From a checkpoint of a small transformer trained on Wikipedia.
Size: width 64, 2 heads of 32.
Architecture: untied embeddings, local attention windows.
Training: a variant of Adam for these matrices, 83M tokens, 5087 steps.
Each number is 128 + 32 x the weight over its row's rms, rounded and kept within 0 to 255. Layers, rows and columns count from 0. The size above them is the row's rms in percent of the matrix's.

# layer 6 MLP up, 192x64, rms 0.279, rows 134-168, columns 0-63
size [ 96  89 108  98  98 101 102  96 103  97 102 128  80  93 109 125 117  97  69  92  87  83 105 113  93  85 104  99 111  99 103  91  90  88  97]
[[144 138 122  99 142  95 114 149 146 125 105 177 150 141 176 166 109 118 129 117 203 110  96 114  99 144 107  94 124 108  62  78  99 129 136 183 129 174 142 160 116 151 157 148 197 117 161 133  67 132 102 177 123 132  70 135 139  92  82 118 169  68  80 151]
 [ 60 112  97 118 138 188 186 154 139 143 129  32 144 101 114 131 190 132 176 150 110 147 133 194 102 142  77 114 126 130 127  84 130 170 144  80 143 133 127 107 179  98 107 163 120  87  80 132 114 134 141 196 116 111 143 134 124  84 131 136 152 115 163 131]
 [ 96 195  85 126 125  69  69  76 120 141 168 114 167 117  99 108 138 131  81  72 128 137 147  77 115  99 128 184 133 117 116 120 118 120 149 148 192 135 125 106  69 149 149  79 178 159 157 141 147 146 119 171 180 146 151 134 141 164 137 143  63 126 105 102]
 [157  91 178 130 128 146 131 166 117  93 130 174 113 115 160 109 160 115 151 142 101 169  89 193 112 114 118 195 105 122 152  85 137 115  80  98 105 124 107  86 124 110 126 156  45 110 132 138 146 138 107 151 105  82 134 104 133 142 176 128 192 175  92 208]
 [119  77 126 149  98  92 137  22  91 139 148 156  98 156 185 127 162  99 101 121  91 142 159  86 154 150 164 132  94 146 153 149  98 119 128 163 141  98  96  99 137 100 116 108 171 138  94 143  85 155 150 219 155 114 124 166 157 166  95 105 129 168 144 123]
 [103 145 119  96 139 128  97  42 126 106 141  91 165 109 134 168 117 157 159  98 159 137 166 106 161 128 123 210  93 142  96 197 125  81 169  76 146 178 135 160 118  72 110 109 135 104 115 177 135 122 132 149 129  80  58 165 109 144 104 150 144 139 114 129]
 [118 127 143 127 161 187  68 110 123  87 164  68 126 130 109 131 150 158 129 126 114 173 156 176 116  96 125  63 115 134 111 122 124 129 170 177  92  65 110 119 174  92  63 169  94 116 149 125 132  46 147 118 142 147 128 162 175 148 161 125 154 114 178 131]
 [114 122 113 157 152 158 151  76 155 125 120  85 130 106  72 118 141 136 180 105  67 158 144 149 146 144 103  63 124  84 139 142 136 141 158 103 135 162  99 118 161 121  36 171 203  78  96 145 132 110 128 152  96 175 159 140  78 134 183 132 125 124 102 143]
 [166 157  96 126 112 166 114 127 155 205 125  69 126 132 123  76 161  67  80 104  67 116 133 169 114 111 152 146 150 150 157 114  99 136 160 156 135 106 159 107 111  67 108 120 121 144 105 170 151  93 108  61 157 199 127 126 101 135 111 187 134 169 142 145]
 [ 91 165 132 124 157 138 151 110  99 167 140  87 122  77 130 135 123 143  82  91 142 137 143  77 111  82 121 131 156 135 112 173 150 140 134 112 196  89  92 128  77 188 102 103 133 147 163 185  84 133  81 140 188 152 126 150 126 152 107  45 132 169  94  98]
 [146 117 147 102 123 149 122 147 128 128 119 123 103 113  87 147  81 192  89  81 108 157 122 125 112 146 126 119 109 103  63 178  98 112 145  81  93 119 151 126 145 154 137 160  48  82  93 141 169 184  69 193 160 127 122 146 190 182 143 132 153 114 160 143]
 [ 77 204  96 106 100 101  79 111 124 173 122 170  88 141 137 109 101 173 105  84  92 117 173 123  69  81 118 126 145 121 153  88 110 126  67 201 150 132 163 119 113 108 145 117 204 137 134 127 170 121 122 131  76 191 164 141 131 114 137 128 121 133 142 126]
 [141  89 160  88 172 134 151 169 119 120 130 102 130 114 160 122 176  78 174 182 118 122  92 114 126  72 141 117 151  85  99 180 135 113 194 172  53 106  85 118 125  84 173 148 124 160 122 127 135 167 110  83 111 103 150 129 124 142 177 195  91 136 138 112]
 [117 161 102 161  85 136 108 164 118  91 130 142 116 153 191 101  97 133 166 106 102  75 131 120  93 170 172 121 106 144  97 132  40 193 115 128 164 169 188 121 102  96  89 132 155 152 120 135 133 100 141 173  73 162 157 166 136  86  99 157 113 137 149 168]
 [ 93 143  71 144 113 113  99 193 115 155 187 144  78 169 147  63 131 142 141 149 138  88  85 108 125 120 153 121 106 108 103 229  71 113 115 145 187 130 132  87 133 152  97 101 159 109 139 100  98 148 114 116 130 154 124 127 118 132  80 170 162 156 176 138]
 [ 95 165 150  63 147 108 101 134 169 170  98 159  95 119 139 123 157 122  99 129  96 142 130 165 192 105 144 126  76 155  98 131 118 198 180 148  91 115 114 106 168 119  82 170 144  95  71 168 182  76 101 143 109  86 130 167 103 129 106  92 135 157 159 130]
 [124 141 103  66 111 137 135  85 167 147 121 103 139 163 137 151 140 168 176 103 133  60 190 119 102 152 167 120  98  91  77 119 139  47 149 108 127 125 111 184 145 154 109 124 164  87 137 102 136 114 143 185 168 105 183 117 134 125 119  90 113 105 202 114]
 [105  98  70 148 152 157 119 120 102  87  89 171 190  77 161 132  67 104 128 169  98 136  76  95 148 155 165 137 137 157  90 136 147 192 163 161 133 140 198 151 148 126 140  80 144 112 108 130 109 126 147 119  73 129 111 120 129 132 141 206 107 102 137 172]
 [108 131  90 105  67 154 167 104 126 130 100  76 110 133 159 176 155 149 113 153 156 122 191 159 144 173 187 106 122 110 148 141 117 120 122 126 139 132  87 148 149 149 138 112  72 121 122 172  71 145 130 139  88 125  75 133 113 121 138  11 154 131 184 138]
 [ 85 144 125 104 116 139 153 141 153 106 108  85 127  91  49 133 142  86 137 232  96 117 142  60 141 127  90 106 155 155 153 112 120 128 121 117 124 149 175 102 168  97  96 131  69 112 122 186 113 104 165 130 158 125 160 135 140 121 132 140 142 121 195 191]
 [146 105 156 131 101 143 169 174  83 112 117 169 113 100  69 144  98 161 116 140  60 163 141 211 135 184 169 125 156  58 135 135 102 149 142 111 140 153  47  95 147 111 158  86 142 166 138 125 108 127 112 134 165 120 111 153 158 109 146 121  98  69 139 140]
 [145  97 119 123 129 174  76 142  95 111 130 168 155 112 126  85 173 109 172 100 140 162 140 146 122 150 133 111 174 105 176 151 117 180 108  85 174  74 128  94  80  59 112 138  79 114 168 143 101 135 127 130  90  59 120 143 178 138 153 160 142 187 116 171]
 [122 110 112 127 169  90 111 127 126  59 115 175 205 108 117 106 102 108 172  61 111 133 128 110 121 125 112 119  92 135 134 120 162 151 146 158 113 112 136 111 191  78 127 123 159 157 156 100 116 111 150 217 110 226 125 126 149 109 127 124 149 184 139 110]
 [142  85 118  46 131 154 164 106  74 154 151 134 177  81 111 130 139 196  82 170 158 156  97 113 153  53 128 143 142  62 111 163 165 121 179  75 172 162 168 122 113 136 117 138 126 125 124 111  99 122 117 147 142  98 126 155 158 155 103  93 133 161 104 142]
 [120 122 171 122 137 137 139 113 117 101 149 132 125  87  71  99 113  92 116  95 107 199  99 151 194 126 102 176 114 153 156 185  88 173 145 101 122 140 149  99 142 135 150 159 121 147 126 167 140 136 132  98 154 107  50 102 175  96 131  55 191 138  93 171]
 [144 133 126 113 140 134 196 108 160 139 157 130 146  72  85 105 180 132 164  69 127  92  63 119 180 117 120 181  84 149  89 154  80 112 106 119 128 127 156  48 150 110 139 156  83 143 155 148 153  88  93 129 188 124 144 125 178 161 128 103 122 138  97  99]
 [130 147 137 164 138 160 105  63  96 131  48 104 115 133  96 150 100 149 116 170 116 161  89 126 122 159 133 141  74 123  59  97 143 180 161 139 130 181 129 128  52 138 109 178  61 131 122 150 181 145  85 159 134  84 132 115 147 117 157 153 137 166 116 121]
 [120 182 177 120 121  76  90 115 108 105 139 109 156 130 184 109 104 121 104  90 151 151 110 162  98 138 136 149 133 113 188 119 157 159 140  90 120 137 125 143  87 152 158 108 153  85  87  99 185 157  91 161  81 142 171 100 147 142 140 103 125 132  22 181]
 [105 172  96 128 105 192 143 148 117 142 114 221 147 150 100 153 118 154 138  98 137 145 153 119  65 111  65 134  80  97  64 121  96 111 141 128 139 171  67  87 169 124 149 157 104 124  79  87 127 122 130 177 148 158 151 172 162  90 147 121 123 128  98 146]
 [139 176  97 172 167 120  86 177 120 145  86 112 112 134 158 102  97  55 126 108  91 132 125 124 125 167 174 127 127 144 130 149  98 137  69 130 151  62 147  96 211 103 101 125 130 116 101 147 117 101 157 135 188 153 134 134 137  80 117 157 196 130 112 187]
 [147  97 131 125 108 155 223 124 165 118 109 136 164 155 140 128 143  82 144 139 108 112 135 112 156  95 132 107 123 122  66  57 135 119  87 143 103 171 151 124 104 148 166 153 109 184 189 127  64 131 138 132 102 116 142 106  80 150  97 107 141 225 120 119]
 [153 104 118  95 126 146 255 175 163 175 106  96 148 163 130 118 143 150 138 129  91 176 143 110  90 132  70 128 141 185 102 110 138 145 118  74  98  75  93 141 132 102 146 100 114  78 105 116 145 178 132 136 145  82 133 151 137 102 156 103 106 126 135 143]
 [147 143 145 131 139 147 169 143 115 115 195  99 114 155 124  98 178  92 103 157 126 125 109 131 109 127 100 147 183  30 159 158 105 141  64 150 173 110  89 138 169 124 119 120  55 104 131 113 127 136 144  80 144 100 122  87 158 161 125 146 200 161  85 138]
 [125 131 111 141 123 103 131 148 134 102 107 188 123 100 131  72 102 102 133 115  73 119 157 165 110 131  60  92 141 124 122 112 165 155 127 123 199 103 134 250 146 123 132 124 110 133  89 159 124 147 145  94  79  87 160  90 131 119 124  89 134 168 128 192]
 [148 134 112  98 104 124 166 172  84 184 107 143 137 151  94 111 126 194 167 165 151  86 115  79 113 158 122 100 177 120 170  73 116 175 164 164 158 168  81 149 107 131 125 129  97 119 113 174  93 116  97 166 111 135  51  91  69 125 153 126 147 124 114 155]]
# layer 6 MLP down (transposed), 192x64, rms 0.271, rows 134-168, columns 0-63
size [ 96  88 111  96  96 100  99  96 101 103 101 109  77  93 113 110 104  98  68  89  88  77 101 116 105  92 100 102 106 100 102  91  88  90  96]
[[111 144 114  73 134  87 185 148 143 115 110  94  72 156 139 104  98 114 118 137 119 122 115 133 175 129 100 169 160 187 112 187 125 178 117 117 191 112 133 107 131 122  93 105  64 131 127  82 193  88 142 118  90 168 204  82 117 151 145 125 151 106 127 100]
 [170 193 102  52 122 137 158 112  61  90 153 116  95 111 179 148 152 100 154 149 196 125 166 120 152 134 104 125 138 127 114 135  68  64 140 110 112 130 128 188 120 161 134 124 117 164 167 150  86 133  91 147  72 135  83 117 126 120 131 135 123 159  71 102]
 [123 114 144 121 100 141 197  90  99 144 140 181 119 130 158 101 165  51 168 132 138 156 134 125 117 138 162 173 128 125  90 144 101 218 128  89  92 130 116 102 121 110 154 141 112 145 115 175 101 128 122 147 141 162  71 102 146 146 122  85 108  26 120 158]
 [117 168 149  40  92 185  96 113 126 181 166  88 159 125  74 122 158 112 191 128 158 153 102  84 115  68 117 138 125 150 100 154 117  63 166 129 127  92  76 105 106 117 119 118 123 130 159 102 121 172 168 144 146 106 121 183 148 115 128 179 136 156 129 111]
 [104 123  91 171  97 117 169 118 131  81  79 195 129 122 139 146 121  94 169 106  79 150  90 170 125 112 109 142 164 114 117 137 127 151 127 129  94 135 113  90  67 144 139 102 172 151 143 158  73 181 152 126 167 208  95 174 106 106 140  69 150 164  95 154]
 [ 94 182 153 116 146 106 118 137  95  91 154 141 120 141 137 167 150 106 138 107 156 163 154  87 116 143 123 106 181 121 110  76  98 157 161 114 145 154  88  79 180 152  96 104  98 119 176 102 170 159 148  78 135  85 211 146 125  60 112  82  88 143 134  90]
 [153  91  98 145 110 114 130 140 119 121 170  82 155 120 109  97 134 118 103 122 190 108 118  96 123 147 119  63 124  76 120 151 216 147 151 129 111 175 137 118 136 138  73  52 159 103 110 143  99 135 172 175  90 120 210 129 189 122 159 144 105 126 112 134]
 [ 94 127 105 148  99 139 172  75 158 148 158  92 161 153 189 103 124  91  93 124 115  59 156  98 116 158 103 183 150 159 103 150 157  95 116 119 149 112  97  94  79 149 138 100 117 112 148 135 137  99 130 148 147 140 136 145 176 176  33 119 136 197 138  88]
 [115 137  78 101 146 126 158 146 171  82 102  98 139  87 199 165 136  81 139 130 144 125 129  95 144 164 130 113 141 157 111 176 130 118 118  79 132 144 130 216  78 145 130 147 130  94 148 176  81 107 140 163 162 101 128 130 182 153 160 108  55  90  89 101]
 [ 49 131 139 168 122 148 107 117  87 102 139 117 127 128 141 152  85 101 121 113 140 152 124  88  82 127 149 122 103 158 127  86 141 105 114 113 145  77 169 136 106 208  95 150 138 186 193 184  97 108 158 111 184 135  74 195 156 134 112 141 116 143  84 106]
 [162 149 140 165 145  64 169 101 103  97 102 150 109 139 154 177 111 104 109 101  77  60 134 115 123 130 112 137 120 104 136 117 126  72 129 135 156 116 174  59 122 112 126 148 132 146 129 110 165 162 124 105 166 109 219 126 142 208 120 134  81 185 101 145]
 [109 165 163 155 121  63 125 161 123 161 125 164 155  90 129 137 129 164 104 117 163 116 132  25  99 105 141 113 120 104 134 127 110  45 131 129 164 157 151 107 143 108 123  57 167 137 102 194 151 110 163 131 142 116 103  77 136 174  98 155 106 173 122 156]
 [ 60  99 162 116 124 134 124 125 112 105 141  57 141 135 143 139 112 127 159 141 115 156 120  97 164  97 118 152 194 162 153 109 109 158 153 127 171  31 134 170 152 151 101 133 107  89 121  44 129  99 122 188 107 110 215 137 138 124 130 118 121 125 113 121]
 [119  86 136 120 145 168 167 111 186 180 110 137 177  74 153 168 184  42 110 113 122 157 129 158 156 101 119 132  99 179 186 104 174 111 168 132  86 101 105 120 136 108 134 131 116  90 121 100  80 143 134 145 158  61  94  93 134 162  89 117 142 120 138 128]
 [110  66 148 130 149 139 143 126 204 115  93 168 143 109 122 131 109 120  79 143 139 179 153 119 161 101 146  85  89 137 138 126 146 150 138 114 122 109 126 201  76 129 151 198  45 109 117 114 103 118 114 198 163  81 113 105  91 133 175 102 108 129 161 118]
 [ 83  85 145 141 143  99 147 168 144 145 153 113 197 109  60 129 101 191 122 105  91 124 125  91 172 124 124 147 150  94 153 107 148 148 135 173  97 105  96 142 140 151 198  98 117  91  99 157 107  78 131 191 161 164 122 167 109  86  70 107 166 116 125 104]
 [ 78 149 180 131 123 149 117 147  72  91 140 141 104 125 126 121 100  53  83 147  95 198 124 123 139  95 143 165 153 153 153 144  92 175 122 138  86 144 121 108 149 113 127 193  99 188 125  96 149 156 161  95 139 116  40 121  81 138 161 125 135 163 106 153]
 [171  86 124 101 140 132 145 129 109 122 170 118 138 152 160 161 108 139 128 162 133  89 128 116 126 113 107 121  65 114 115  25  92  91 141 150 113 100 127  93 160 143 169 164 134 203 186  91 160 118 116 115 153 120 201 106 117 107  91  80 121  90 170 158]
 [122 155  94 174 131 115 159 107 176 149 120 157 162 117  85 151 173 134 105 138  70  82 145 161 103 126  93  97  67 124 104 136  91  92 133  78 131 157 121  58 127  74 132 184 111 138 152 153 146 115 159  90 187 188 110 155 153 122 162 184 109 122 105 146]
 [111 110 201 135 142 133 138  99 115 150 118 135 193 120  92 130 100 149  89 152  84 137 109 149 227 154 136 120 131 182  98 118 118  84  68  87 207 113 175 149 113  73 113 136 147 127 156  85  98 112  94 167 113 103 126 161 142 114 164 123 145 106 133 125]
 [126 157 111 139 184  81  80 126 141 140 124 133 102 176 161  97 118 154  75 117 131  72 143  94 195 183 136 144 103 135  75 126 128 147  84 112 143 115 180  89  78 100 112 129 145 124 174 128 129 129 132 146 164 170 170  71 116 105 208 114 106 103  86 127]
 [107  70 122 159 100 162 142  97  99 125 190 168 144 101 123  84  95 139 155 103  91 151 152 160  55 111 129 120 111 130 121 162 180 129 143 118  62  83 159 171 139 103  60 167 126 154 178 206 138 153 115 127 149 149 130  96 123 136 132 135 126 149  71 112]
 [119 187 137 121 132 140  91 146  67 133 116 125 120 127 118 155 161 146 140  99 164 147 154  61 125  86  83 137 105  73 169 188 107  96 172 139 117 158 114 165 146 140 125 188 113  87 134 183 121 141 159 119 143 117  10 126 109 136 125 121 102 159 122 135]
 [114 168 104 129 145  81  91 125 125 156  82 145 107 119 106 130 113 134 107 106 121 156 141  86 221 114 192 166 124 115  92 128 172 136 104 157 134 126 166 153  66 135 118 142 141 155  95 130  79 103 152 129 146 167  90 240 119 118 117 104  97  88 156 131]
 [140  83 127 109 121 130 127  57 137 126 121 140 152 156 142 166 178 146 130 155 122 100 161 105  99 173  98  93  80 110 131  58 141  72 143 108 143 140 115 224 141 148 161  99 144 129 153 161  87 103 129 124 119 109 203 129 131 154  91 164  56 147 105 127]
 [196 115 124 112 154 110 118 151 120 141  98 123 106  77 148 184 158 151 127  86 136  92 118 156 137 127 138 177  99 141 111 100 149 138 112 128 164 162 156 111 114  67 103 130  91 155 149 107 239 107 104  86 141 170 182  93 159 104  86 104 123 141  73 101]
 [154 104  55 116  71  98 126 149 135 130 120 167 184 141 138  99 146  95  69 153  61 149 187 191 139 110 142 156 128 140 145  53 179 106 122 116 142 100  75 115 138 154 122 155 146 122  98 136 122 154  91 132 191 159 100  98 102 149 126 112 124 160 169 126]
 [149  73 112 153 143 155 171 155 172 127  88 101  77 108 155 124 179 148 131  98 107 159 136 105 125 181  68  95 132 129  95 167 120 121 142 147 108 132 115 144  79 123 118 186 152  93 172 115  95 160 151 119 199  69  86  84  55 150 118 132 134 161 124 151]
 [121  79 101 166 174  98 216 162 140  84  96 127 118 104 149 110 156 163 193 147 141 112 103 128 174 124 164 131 117  92  55 164 129 139 146 118 100 168  79 145 170  91 101  84 123  52 151 128 101 132  90 136 136 143 175 124 121 133 122 159 113 141  92 114]
 [118 107 146 106 150 137 159 103 121  90 156 162 134 164  96 127  86 167 131 182 166 129 157 146  80  94 106 117 138 113 154 143 125  77 151 114 140 135 141 218  61 108 150 115 184 157 138 108 118 182 144 117 142  88 150 146  79 132  87  82  54 134  77 130]
 [ 80 116 103 135 120 107 121 120 122 162 151 132 168 117 111 164 155 161 154 125 133 133 114 134 174 136 137 127 144 124 203 113 126 111 180 114 150 148 194 130 181  93 177 103  60  75 142  63 122 108 146  97 109  91  88 126 117  68 139 155 192  94  71 142]
 [162 146 137 165 137 123  86 138 143 104 135 140 119  86 143 132 121 113 151 136 147 121 131 171 156 125 122  60 180  75  89 162 122 155 130 117 109 111 134 130 121 171 134 143 108 209 166 122 163  86 111 182  93 163 114 150 116 104 127  71 127  30 159  57]
 [157  66 148 141 189 102 109 107 110  90 129  85 147  87 155 121 167 119  96 135 114 177  89 119 116 102 115 148  75 168  62 170 158 140 161  94 114 119 145 157  79 159 100 222 131  90 105 128 135 119 151 164 161 102 131 120 142 162 161 162 134 101  94 157]
 [146  91 123 131 130 157 152 180 165 118 118  94 179 207 130  97  76 135  90 177 159 156 115  94 109 123 123 127  80 121 127 150  60 145 105 101 122 158 192 134  95  77 159 177 131 132 110 120  90 124  86 155 142 120  83 121  97 177  94 178 129 145 132 172]
 [112 173 155 125 115 152 131 112 124  56 121 137 105 165 162  90  58  97 119 111 149 119 138 122 148 108 168 151 115 153 109  82 191 127 136 168 137 182  98 157  87 135  54 127 139 133 150 159 146 118  88 106 161  82 190 123  57 137 121 181 143 115 121  93]]
# layer 6 MLP gate, 192x64, rms 0.294, rows 135-169, columns 0-63
size [109 104  97 105 106 107 100 100  97  96 130  84  92 106 116  83  94  81 101  88 114  98 108  92  89 108  91 104  95 102  89 102 111  98 103]
[[136 114 107  93 185  94 126 172 188 134 106 130 147 112  65 141 205 151 153 148 120 144 114 150 136 157  82 136  81 134 125 140 116 139 138  83 103 124  98  97 177  91  92  92 153 105  77 127 145  74 146 166 117 155 169 106 174 112  66 137 124 141 187 167]
 [114 144 121 157 106  91 106  74 161 122  95  78 155 127 117 154 116 174 122 127 158 140 140  90 110 200 146 144  73 153  67  88 108 110 136 112 179 148 191 145  37 130 151 108 155 133 100  96 137 107 168 156 123 188 115 130 140 161 143 174 145  94  97 126]
 [166  95 123 151 127  96 198 213 166 113  96 195  97 126 151 139 156 133 109 110 115 146 133 182 144 136 134  99 107 109 171  96 141 123  64 130 141 127 171  68 121 105  49 146  78 125 139 171 150 147 113 138 124 138 129  96 133 132 165 110 153 153  65 135]
 [105 102 129 125 142 132 132  82 112 173 139 122 128 112 203 121 161 108  61 136  99 129 176 156 128 207 155 143  98  80 170 104 164  96 101  96 130 179  59 109 150 109 145 109 127 134  86 187 129 111 155 143  99 105 135 146 201 151 114 134 117 165 147  90]
 [123 119 139 179 171 100 212 150 136 165  79 163 122 150 103 156 177 150 110 144 165 147 102 169 142 130  81  40  81 101 102 133 122 154 155  82 162 114 112 122 173 143 112 136  91 131 119  92 108  69 123 117 154 118 148  64 127 113 108 123 126  96 140 181]
 [126 121 142  80  97 114 163 148 206 171 159  99 142 116 108  89 198 108 146 147 128 115  98  80 137 152 125 130 154 161 124 117 180 156 115  73 216 159 132 131 133 111 134  64 139  94  93 132  88 162  89 170  93 106 138  77  86 139 106 135 128 141 110 150]
 [ 93 103 142  81  96  67 102 160 198 143 147 129 125  93 163 148 155 153  58  99 173 112 172  95 143 133 110 167 139 136 104 135 124  89 117 129 135 152 127 110  86 174 148  64 118 114 144 145 157  90 151 187 126 128 138 145 171 158  84 137  93 135 209 135]
 [132 167 108 153 161 107 177 120 172 169 143 135  82 168 169  85 129 164 120 102 107  65 129 168  88 100 171  98  68 149 143  70 119 101 124 151 144 117 145 127 102 110 120 143 157 129 115 124 167 113 115  74 120 232 124 130  69 135 120 157  88 122 159 119]
 [ 83 150 130 142 170  94 148 140 123 158 112  92 141 119 154 139 112 150 104 105 128 125 121  68 139 152 109 126  77 154 128 139 169  94 133 124 183 102  91 121  38 150 136 122 127 136 165 223 124 107 121 111 152 152 154 134 164 152  54  87 172 174  96  83]
 [ 92 125 139 134 104 104 124  73 122 139 184 125 131 134 168  99 184 115 180 129 130 100 197 130 171 138 141 195  96 160 171 117 108 101 116 166 132 185 129  87 148 131  93 125 166 127 127 124 105  72 205  51 112 131 120  88 109  89 107 116 149 137 144 101]
 [178  75 137 148 153 120 197 147 169 164  84 102 133  83 108 163 176 133 162 119 177 141 129 104 201 188 115 118 102 109 139 127 134  99 127 106 136 169  89  78 110 153 126 135  77  75 117 159 119 119  74 150 107 143 154 146 122 168  77 124 166  83 135 126]
 [178 112 124  89 165 139 130 144 141 122 119 139 133 132 117 112 138 138 132  64 142 135 139  68 121 134 134 147 101 147 129 195 126 111 157 128 145 153 147 107  96 128 120  43 118  97 135 130  83  95 124 162 136 143 155 133 203 152  31 146 208  74 162 104]
 [128  85 140 126  73 111 105 151 131 126 114 189 117 143 141 159 108 171 167 112 115  89 169  86 110 179 114  99 116  73 122 162  66 192  80 156 134 143 161 103 117  83 118 118 107 108 139 141 138  68 187 152 125 171 154 152 165 124 156 196 119 135 159 158]
 [118 134 104 133 151 126 119 160 102 119 106 138 130 175 176  97 135 124 118  99 106  94  95 157 168 153  93  98 138  96 119 160 139 146 134 101 164 126 154 156 129  35 135 109 153 133 112 107 142 117 163 125 107 142 201  82 103 129  45 205 194  98 175 112]
 [155  73 140 146 106 108 165 123 146 153 148  90 171  89  52 151 151 163 129 140 151 148 131  96 137 158  99 151 129 102 130  90  99  70 161 104 196 134 132 106  85 122 157 105 132  45 164 107 103  72 151 169 146 169 138 128 178 121  98 178 136  95 131 125]
 [126 127 102 105 115 106 129 115 182 181 106 107  95 147 131 163 157 207 167  74 158  58 169 133 120 168 127 125  80 111  93 120 127  77 156 105 163 117 129 176 111 151  88  94 141  84 128 113 148  88 125 187 133 130 191 125 151 143  98 114 146 121 182  90]
 [136 112 131 111  92 124 114 160 154 194 115 144 121 114 139 113 150 203 106 127 157 182 118  52 188  97 119 118 140 133 151  91 126 117 180  94 139 136 188 103 125 112  71  67 136  83 123  76 107 156 139 109 120 161 156 171 163 124 156 184 130 122  80 121]
 [131 120 132 108 180 158  85 133 133 120 126 129 110 124  64 104 119 153 180  93 124 137 107 184 164 109 117 152  96 136 128 151 144 130 141 139 154 100  89 104 155 131 147  44  75 148 196 126 107  92 184 109 124 158 110 170 101 161  27 130 161 121 138 156]
 [112 127 151 108 151  89 142 159 161 127 109 132 148 144 137 139 129 156 152 123 129 104 138 126 185 147 167 122 163 103 198 178 170 118  89  36 151 114  91 116 169  53 138 153 113  76 109 130  80  93 114  95 192 111 124 118 192 148 135  95 147 111 130  91]
 [ 79  96 124 102 137 143 136  96 157 154  89  71  91 100 135 126 132 182 127 156 156 101 106 155  88  75  99 111 146 141 103  67 184 101 141 122 189 143 117 182  93 174 113  99  98 109 134 123 154  97 105 137 123 201 157 198 126 117 127 149 165 147 176 132]
 [139 115 101  90 177 151 142 133 147 180  97 138 133 105 140 143 208 177 143 123 122 122 153 142 153 150 140 111 135  73 186 118 128 112 121  85 181 108 103  52  92  73  91 103  63 103 142 142  99  90 119 164 109 120 159 142 188 153 131 110 124 187 116 113]
 [158 111 122 105 161  83 150 139 174  86 163 135 177 131 146  95 142 108 174  95 104 118  97 106 146 120  91 129  68 144 116 119 101 150 133 151 102 132 148  77 165  72 113 131 173  78 145 132  95  65 151 223 117 192 126 121 165 161 106 129 143 143 169 141]
 [133 124 160 159 119 144 123 118 125 205  58 130 114 154 156 165 137 152 147 149  73 132 178 143 145 127 119 115 124 121  98 117  81 195 119 106 101  67 144 132 132 130 135 170  94  44  97 105 136 157 119 135 119  75 194  70 161 159 104  85 125 137 148 109]
 [102 155 126  72 169  89 119  88 134 162 139 125  75 134  95 179 181 167 143  58 164  56 180 134 131 156 115 131  62  93  80 171 155  90 150  86 143 117 138 169 136 159 130 132 160  97 124 133 146 123 136 151 148  73 141 138 135 111 139  88 147 122 171 113]
 [107 117 107 135 135 120  89 149 109 107 105 133 147 134 213 157 115 116  99 140 126 152 150 129 140 202  98  19 128 114 153 126 212 148 102 123 136 138 114 137 115 150 145 120 134  87  66 172 107 105 159 151  75 141 132 148  75 177 144 168 150 153 121 124]
 [154 142 111 103  87 132 157 131 161 131 161 129 141 107 219  94 136 137 128 128  90  94 107 174 143 148 120  47  91 125 181  73 163 125 121 124 146  87 168 149 107  44 140 130 118 101 123 149 116 126 124 102 139 205 154  96 106 110 144 123 133 192  99 117]
 [127 108  88 159 179 160 100  92 120 140  98 166  54 155 147 141 143 125 154  88 153 122 164 132 154 162  84 143 135  67 167 178  85 111  91 133 115 115 121 131 139 110 106 130  76  62 133 217 127  99 169 133 112  58 149 141 159 130 134  87 134 130 123 144]
 [ 97  99 114 133 160  76 136 113 189 130 120 112 105  76 182 117 195 117 118 145 126 114 138 120 212 154 166 123  68 143 125 118  97  96 113 108 131 166 135 141 168 178  84 139 151 109  74 168  85 122 159 146 132 129 129  70  90 144 111 121 137 194 117 168]
 [ 77 117 110  82 143 127 107 162 125 165 118  87  97  85 121 107 176 111 118 144 103 145  89 103 113 105 134 154 148 153 172 112 147 138 154 130 168 156 124  96  95 198 168  97  73  81  90 174 144 103 153 163 133 192  98 107 197 118 112 163 190 139  96 115]
 [115 119 104 137 134 106 123 114 126 119 138 187 103 116 130 157 111 136 115 115 150 123 157 111 143 139 161 121 104 167 108  65 107 128  59 154 124  83 191 101 150 172 131 153 103 118 143 205 130  56  80 164 123 180 118  76 142 162 111  98 178 128 200 164]
 [117  76 113 150 106  77 176 137 169 113 154 141 128 113  97 184 127 123 148 121  94 108 161 101 122 142  74 134 132 133 132  65 142 197 151 113 119 177 178  93 182 105 128  85 103  94 138 117 112 133 167 198 111 176  97 131 137 105 114 122 163 127  99 204]
 [163 136 110 134 134 130 184 135 157 116  94 121  78 132  99 102 191 157 164 128 135 116 115 174  80 180  94 118 145  49 145 102 157 123  94 150 192 155 106 130 138 116  89  62 100  87 133 109 143 125 173 114 134 170 136  72 127 186 108 150 165 162 148 103]
 [153 111 118 118 106 168 109 185 106 154 105 126 154 125 105  99 175 156 111 117 120 116 214 157 132 165 138 107 143  62 144 139 164 144  93  69 187  90 114  95  39 144  76  98 109 116 104 118 101 128 122 106  99 130 153 153 195 138 111 116 132 168 117 156]
 [125 101 137  81 166 170 117 153 106 191 178  72 187 118 149 125 168 133 116 123 166 133 153 120 123 149 135 182 119  44 106 120 138 109 156  55 126 157 118 113 118 116 131 146 106  91  91 149 128 138 140  70 123 123 157 141 178 156  83 137  97 136 101  54]
 [115  82 128 161  89 143 174 172 146 162 117  88 129  58 140 145 188 152 157 119 164 152 163  96 141 142 142 170 159 142 124 160 117 139 107  21 139 144  66  92 119 143 156 133  76  99 115 154 108 152 142 103 133 123 120 153 167 121  68 156 100 108 125  95]]